python train.py --attn_scale=0.102 --tie_embeddings=true --init_std_o=0.00547 --grad_clip=0.5 --warmup_steps=514 --train_tokens=159700000 --dataset="wikipedia_en"
Each number is 128 + 32 x the weight over its row's rms, rounded and kept within 0 to 255. Layers, rows and columns count from 0. The size above them is the row's rms in percent of the matrix's.

# layer 8 MLP up, 960x192, rms 0.0856, rows 906-959, columns 128-159
size [ 98 109 105 101  95 105  90  90  92  91 110  98  88  94  99 105 110 102  97 114 103  88 110 100 111 100 106 107 106  92  93 105 100  93 104  93  99  94 103  92 105  92  87  97  92  98  95 104 103 107 104  91 100 100]
[[134  99  91 214 135 120 140 130 102 145 120 124 156 123  94  89 179 108 125 106  59 104 119 166 119 127 145 159 121 136 170 153]
 [116 164 172 147 148 207 182 114 160  93 202  88 143 141  88 139 139 189 117 126 107 158 108 118  99 105 127 142 125 160 140 126]
 [161 189 172 121 147  91 168 127 117 168 113 132 132  67 111 214 153 149 142 165 111 138 104  96  84  67 161 101  61 159 172 116]
 [105 120 108  96 162 166 135 113 104 151 111 109 137 148 137 114 153 110 146 124 113  98 134 117 115 124 154 147 142 108 191 113]
 [ 75 164 140 166 117 107  99 116 101 163  85 139 126  93 100  91 147 170  97 125 143  92  94 112 110 151 141  49 108 161 161 143]
 [132 151 148 136 138 101 143 132  82 185 122 104 175 124 118  99 148 143 103 160 143 139 107 191 153 148 129 118 112  87 138  96]
 [ 45 164 182  96 150 155 159 171 106  82 158 110 164 124 138 117 139 177 143 155 161 133  85 141 119  84 146 167 137 160 117 117]
 [155 135 142  73 144  83 130 157 109 102  87  79 130 145 115 170  98 165 116 162 121 129 138 122 160 173 120 117 118 109 133  48]
 [100 135 131 111 131 146 108  96 121 168 117 139 141 103 117 129  79  89 178 102 139 136 157 106 110 127 207  80 166  88 110 148]
 [ 47 169 121  95 136  94 146  95 131 143  80 111 126 104 132 132  99 115 122 143 122 124 169 167 134 175 173 103 111 110 124  44]
 [130 131 183  80 142 121  96 128 158 125 145 124 125 179 102 129 122 145  94  89  62 168 117 135  55 122 104 131 133 200 138  81]
 [ 83 123 118 136 185 160 127  65 164  88 171 146 145 109 113 177 150 173 141 101 129 123  99 115 108 138 120 128 174 137 123  99]
 [165 139 137 153 137 118 158  97 170  89  77 180 202 116 128 206 174 181 188 196  96  86 167 106 146  90 148 131 122  88 187  63]
 [ 89 124 146 133 131 158  50  97 134 149 121 112 121 130 110 166 118 135  90  84 143 103 117 134 104 100 143 110 114 116 135 132]
 [104 166 117 127 138 114  96 165 191 143 149 121 158 161 103 117 149 174 120 127 151 138  77  93 134 126 109  32  76 206 180  84]
 [154 111 140  66 121 113 144  59 133 133 147 153 161 151 102 151  50 149 130  78 122  82 165 168 107 123  88 148  59 132 126  98]
 [155 158 155 117 166 175 125 135 156 105  90 152 161  83 101 107 121 153 100 125 157 225  93  98 102 131 172  90  99 112 155  87]
 [103  97  92 140 147 133  94 139 141 164 119 111 145 102 131 112 104 164 118 161 155  89 151 126 113 171 181 123  71 216 141 118]
 [138  92 119 108 123 123  62  82 184  95  99 178 171  81 106 168 144 131  51 123  87 130 168 169 103 149 187 127 113 143 170 131]
 [125 144 102 187 153 109  51 153  90 133 185  84 165 129 126 139 131 107 133 142 157 127 163 161  88  84 115 116 112 154  79 104]
 [ 79 177 151 155 126 176  95  90 127 139 130 124 170 175 117 137 209 143  86 130 120  55 186 132  77 108 132 132 141 192  81 167]
 [ 99 173 114 112 151 182 191 130 172 120 132 166 177 119 122 115 115 195  87 161  52  80  83 136 154  71 103 122 122 105 183  75]
 [111 117 129  67 113 166 140 160 120 157 114 238 107 116  80 149 125 105 137 180  92 154  95 146 158  79  93  84  62 130  86  95]
 [187 138 116 111 151 109 111 155 137 132  91 125 118 187 105 130 198 126 113 137 152 133 140 116 165  93 146 100  80 136 106 109]
 [100 154 151 169 181 172  96  87 161 137 124  70 139 109  71 166 164 150  74 119 132 121 146 140 131 167 204 102 137 114  91 128]
 [ 84 175  65 149 139 131 135  87  75 150  88 127 171  93  85 190 161 112 153 165 135  96 109 154 138  65 132 111 114 129  95 141]
 [154 111 182 127 175 137 155 123  97 126 106 103 139  79 115 125 217 122 121 101 141 126 148 110 129 162 124 116  77  87 127 122]
 [126 110 112  79 130  90 129 129 169 119  83 168 196 134 100 165 155 189 179 111 131 126 198 146  96 150 149 144 120 168 158 101]
 [128 224 120 145 156 148  77 128 110 184  76 150 165 187  96  92 164 134 121 168 105 105 115 100 107 106 108 130 150 182  96 139]
 [174 112 153 120 112  48 121 119 149  97  61 132 101  92 112 161  90 114  83 182 107 138 118 149  95 160  75 135 146 145 110  89]
 [ 83 195 153  55 211 160 198 140 116  92  87 139 190  20 133 135 101 142 134 112 130 131 117 128 130  94 113 140 111 105  72  86]
 [108 156 135  80 155 157 137  96 142  88 128 114 152 144  77 168 130 166  90 138 158 118 152 156 106 110 164  79 105 119  67 145]
 [142 107 112 231 129 169 104 169 171 183 156 154 150 118  54 116 104 179 172 158 152 131 108 123 141 117 167 113 142 135  99 141]
 [126 130 161 159 124  50 139 184 156 135 174 121 117  83 127 145 180 156 138 176 121  94 140 132  97 145 175 162 110 109 129 117]
 [142 172 100 128 152 103 110 159  93 150  53 176 127 157  86 166  78 107 142 123 131  96  85 154  88 105 169 139 192 134 159 128]
 [ 67 139 214 101 138  89 109 142 176 147 175 160  59 112 129 130 122 129 137 190 122 117 150 173 148  77 165 114 110 164 136 100]
 [118 168 151 177  96 117 136 154  99 155 178 162 126  95  70 181 179 144 167 132 179 173 123  95 158 105 154 107 104 122 114 112]
 [162 108 161 100 161 132 100 156 100 132 175 134 113 129 120 141 130 159 115 108 147 144  55 162 113  91 119 129 159 144  78 158]
 [ 64 119 117 118 178 175 184  65 163  55 127 117 137 137  91 154 128 107 143 176 132 141 137 114 144 108 105 124 133 111 137 116]
 [136 127 106 121 117 113 109 137  97 126 120  93 118 130 129 126 124 120 116 131 105 104 201 131 167 147 170 151  89 125 117 101]
 [ 86 114 144  50 110 102  87  93 111 161 103 123 135 115 105 159 137 149 125 119 113 126 120 135 112 141 178 115  74 143 142 102]
 [ 70 123 130 141 189  83 126 187  88 122 110 115 151 115 129  76 158  91 146 126  86 103 139 140 131  98 142 132  95 176 139 123]
 [146 141 150 125 142 123  99 129  83 155 122 150 101 183  95 151 114 104 142  98 111  60 140 136  65 113 128  87  91 113 149 114]
 [ 73 100 168  84 149 141 101 105 133 104  98 155 239 115 128 134 152 129  89 116 122 129 158 129 117 127 116 136 137 135  99 145]
 [ 81 135  94 100 117 140 104  45 116  94 136 174 107 146 136 154  95 145 139 144 145  95 158 182  86 143  97 179  75 141 219 113]
 [126  88 121 169 170 161  49 128 150 130 121 154 156 129 146 123 147 113 111 164 106  81  64 217 134 168 122  92 123 138  86 109]
 [122 127 113 121 142 105  58  92 157 137 119 140 116 124 113 132 105 143 125 171 113  93 106 195 164 176 200  90 130 154 112 139]
 [ 73 129 134 135 137 202  25 153 201 188  91 146 138 162  84  98 150  77 111 118  99 138 138 168 148 100 125  59 116 155 150 130]
 [114 202 112  83 131 114 139 123  84 125 130 134 100 120  56 160 143 176 177  94 167 119 147 111 142 104 141 176  96 147 118 128]
 [120  98  42 134 153 128 130 131 137 113 145 143  89 103  81 191  93 137 148 173 127 147 176 106  40 105 145 145 122 119 123 110]
 [147 190 140 153 155 100 139 138 130 114 161 129 171 126 108 100 122 141 130 139 135  96 122 135 116 134 102 105 147 174  86 131]
 [145 138 120 113 157 178 136 115  89  84  94 149 198 122 119 154 121 162 115  98 128 138  77 119 122  71 139 107 149 101 123  89]
 [122 143  62 146 146 136 118 175  72 122 138 153 152 165 108 132  91 137 104 193 134 148 169 168 101  47 131 137  90 146 149  85]
 [150 138 128 114 126 105 131 140 148  95 116 101 119 114 107 169 179 178 107 160 131 198  65 169 161 129 125 131  83 110 131  95]]
# layer 8 MLP down (transposed), 960x192, rms 0.0786, rows 906-959, columns 128-159
size [ 97 110 113  94  93 104  93  90  87  91 108  93  92  92  98 104 111  95  90 117 105  88  89 102 114 101 103 108 102  94  91 105  93  91 110  93  97  96 101  86 113  94  79  97  94  94  91  99 113 114 104  92  97  98]
[[121 123  96  77  93 143 166 166 188 115 144 104 136 149 109 135 172 130 112 145 146 102  50  72 109 178 115  70 147 149 139  71]
 [114 184 139 147 115  78 125 148 138 105 114  72 134 135 130  59 209  90 120 148 154 105 162 126  80 201 147 125 157 144  92 148]
 [ 70  70 152 168  97 132 114 151 192 104 131 117 132 157 124 151  87 140 100  95 104 135 129 150 140 122 106 123 169 120 191  89]
 [154 126 115 156 156 104 101 133 115 149 151 114 114 179 226 125 111 158 169 151  83 136 128  81 144 124  94 108 179 135 114 109]
 [134 153 129 103 105 169 174 135 142  83 124 152 151 122 142 106 143 139 131 157 158 163 151 133 121  95  98 104 101 138 151 109]
 [119 159 106  91 154 119 128  99 141 197 178 149 167 142 153 121 127 127  92 174 137  86 144 197 155 201  73 148 147 144 118 173]
 [146  75 113 111 124  94 121 105 138  89 121 144  84 146 225 123 143 113 135 150 181 133 149 182 111  86  95 179 137  84 111 134]
 [ 49  85 123 167 109 154 141 128 175 104 171  86  73 131 119 118 172 143 120 112 103 123 161 131 143 143 137 165 115 143 160 138]
 [177 121 105 123 134 164 143 145  83 136 127  88 130 136  99 135 166 134 164 128 110 153 102 100 126  37  85 107  86 161  84 134]
 [193 104 141 143 156 178 146 141 143 135 156 134  98 140 132 116 127 119  86  80 136 134 109  93 109  98  95 122 145 152 125 136]
 [113 117 157 147  64 152 136  60 130 156 141 162 125  75  81 162 107  76 161 120 147 124  64 143 146  51 110 100 117  91 155 154]
 [119 114  61 124 124 142  95 100 117 119  75  68 164 165  81 161  82 113 132 153 123 139 136 107  64 167 131 174 120 124 158  28]
 [140 101 143 135  68 112 107 158  93 103 108 116  94 113 203  64 116 142 121 108 109 117 104 133 172 169 132 157  92 129  89 154]
 [103 145 103 130 109  64 170 152 126 136  73  32 161  84 130  95 152  76 140 132 125 108 136 147 135  85 123 160 131 142 135  97]
 [101  57  71 125 145  98 100  86 125 151  78 168 153  88  84 175 138  72 157 138  86 167 135 135 140  93 108  94 153 108 157 197]
 [132 167 188 158 116 177  63 175 175  89 108 108 135 133 116  87  88 131  67 147 151 123 135 169 136 114 153 119  78 121  98 155]
 [146 157 131 110 100 184 148  92  52 141 162  90 139 140  77 115 136 119 137 130 101 104 157 124 128 101 164 134 139 155  73  79]
 [165 182 131  76 134 142 129 181 152 146  31 165 145 120 117 202 127 120 122 149 185 102  90 128 144 135 184 164 116 136  99 119]
 [183 135 148  90 210 136 184 116 129 122 147  75 131  84  74 110 142 102 135 137 103 125  89  91  76  95  87 141 184  69 129 177]
 [140 168 117 127 228 114 116 173 119 136 141 118 134 118   0 136 156 120 124 157 109 155  86 187  75  92 126 101  65 136 110 139]
 [129 107  96 150 119 111  92 174 152  99 101 155 127 120 171 117 135 105 167 105  80 160 167 157 170 163 174 108 109  92 167 150]
 [162  83 102 115 143  92 116 113  77 111  94 114 122 136 123 177 157  81 159 129 106 112  99 167  93 132 115 117  91 174 114 128]
 [144 164 113 145  43 135 146 161 125 128 117 120 107 188  21 135  79 154 141 178 128  96 143 101 158 104 149 128 128  86 108 134]
 [185 115 150 117 109 101 119 132 154 152 163 185 135 117 136 129 116 168 150 134  87 161 112 142  49 161 143 125 173  66 194  78]
 [125 134 134 117 152 114  64 141  98 164 136 101 165  99 123 176 104 117 145 199  77 140 129 104 132  78  80 117 113 143 156 109]
 [105 111 124 106 115  91 117 155 177  97 112 176 147 114  77 118 136 107 163 160 108 167 104 135 130 122 175 158 130 127 159 130]
 [ 86 129  74 124 195 140 132 130 109 125  80  96 119 180 157 158 110 106 131  86  89 138 129 108 129 160 164 108 157 111 146 136]
 [126 177  92 116 190 155 128 127 146 202 165  53 116 125 153  99  97 101 138 108 161 127 148 150  95 134 111 169  88 106 140 112]
 [133 124 169 106 163 129 168 171 154 169 139 105  84 141  60 121 138 103 128  90 109 124 121 175 143 116 162 131 113 128  68 151]
 [ 89 135 136 115 132 178 103 121 142 182 145  70 102 118  85 150 116 143 126 140 157 134 106 138 119 125 147 162  98  47 170 170]
 [182 105 125 146 132  94 129 124 135 127 101 121 139 110 121 113 117 153 171 131 105 121 105  91 140  89 110 153 160 121 137 170]
 [144 174 108 171  84 167 159 132 136 155 164 118 143 179 107 137  91 127 153 158 189 142 142 137  90 141 136 158 146  82 136  13]
 [ 96  76 132 108 110 150  91 153 122  75 102  67 126  90  61  97 112  93 126 147 171  94 111 119 146 122 110 155 153  97 152 132]
 [ 99 144 130 109 167 119 111  90 111 134 134 167 140 149 159 121 153 158 105 145 122 120  90 120 162 119 117 101  74 151 132 116]
 [148 135 129 161 154 121 144 153  95 152 188 103  88 128 121 139 162 118  73 126 131  85 131 150 113 133 141 170 147 171 105 115]
 [161 160 110 116 143 148 152 103 139  94 140 107 138 143 114  92 214 123 168 101 122 117  82 127  73 151 112 135 168 105  95 100]
 [122  84 127 140   0 121  90 102 144 117  60 135  84 176 112 103  65  82 192 177 202 163 146 124 144 118 145 140 125 107 117 144]
 [ 96 169 113 142 129 108 174 128 142 138 135 121 163 175  96 113 171 121 115 122 138 145 132  90  74 113 158 121 119 174 200  64]
 [155  85 164 106 114 107 123  81 111 166  84 174 108 119 101  96 133  99 130 180 138 137 188 137  89 101 111  59 116 141 173  71]
 [107 115 135 136 153 131 152 151 105 125 147 176 127 158 109 149  80 131 149 148 205 100  53 188 140 142 107 111 120 131 130 135]
 [108 157 164  98 114 113 146 104 160 128 120 136 116  91 143  70 154 132  92 107 121 160 107 140 144  99 128 149 124 174 101 143]
 [149 169 131 149 194 138 169  96 203  78 114 151 158 162 144 112  89 132 148 134  68 151 140  59 137 135 131 117 175 134 104 142]
 [115  97 144 134  77  98 157 149 114  80 144 145 100 121  90  96 151 129 132 137 122  84 100  94 123 127 155 139 145 128 132 144]
 [102  73 146 159 132  85 177 156 135 104  70 147  41  60  91  96  59 175  99  90 146 137 137 111 109  56  98 107 110 104 167 120]
 [113 180 123 144 131 127 159 169 121 167 147  82 108  90 255 146  89  84 106 115  83 108 168  91 151 133 140 162 134 198  83 127]
 [193 153 124 101 153 176 167 128  77 143 125 109 181 128 155 216 140 154 108  78  82 151 191  86 141 175 116 130 123 106 100 186]
 [110  94 153 120 139 193 133 153 130 102 146 115 129 155 128 158  88 134 122 157 164 128 103  97  99  98 123 114 121 184 184 103]
 [119 145  86 130  71 122  99 109 191 104 175 130 138 157  76 133  73 108 157 123 113 153 138 102  96 183 107 108 168  93 122 117]
 [155 101 143 129  79 116 139  84 123  58 115  52 133  78  33  95 150 145 132 149 173  39  60 112 164 188  97 126 127  95 133 146]
 [103 132 105 104  78 134 153 118 149 152 150  98  79 102  61 138  85  99 178 188  61 123  89 137 122 153 103 129 139 168 125 110]
 [101  42  95 147 122 119 113 108 148 110 131 146 138 139  68 162 112 151 136  86 112 125 142 135 139 143 180  56  92 107 186 172]
 [130  84 122  69 118  69 137 192 132 166 112 114 149 116 124  95 155 181 152 159  85 116 110 146  97 154  89 146 136 148 107 128]
 [140 137 137 170 115 112 144  86 143 162 108 133 104  62  73 149 111 115 141 164  93 142 105 111 150 159  67 179 178 145  94 121]
 [111 124 116 174 171 104 134 117 110 163  73 120 127 212 126 156 134 126 121  93  91 110 121 100 219  97 170 157 119 151 104 112]]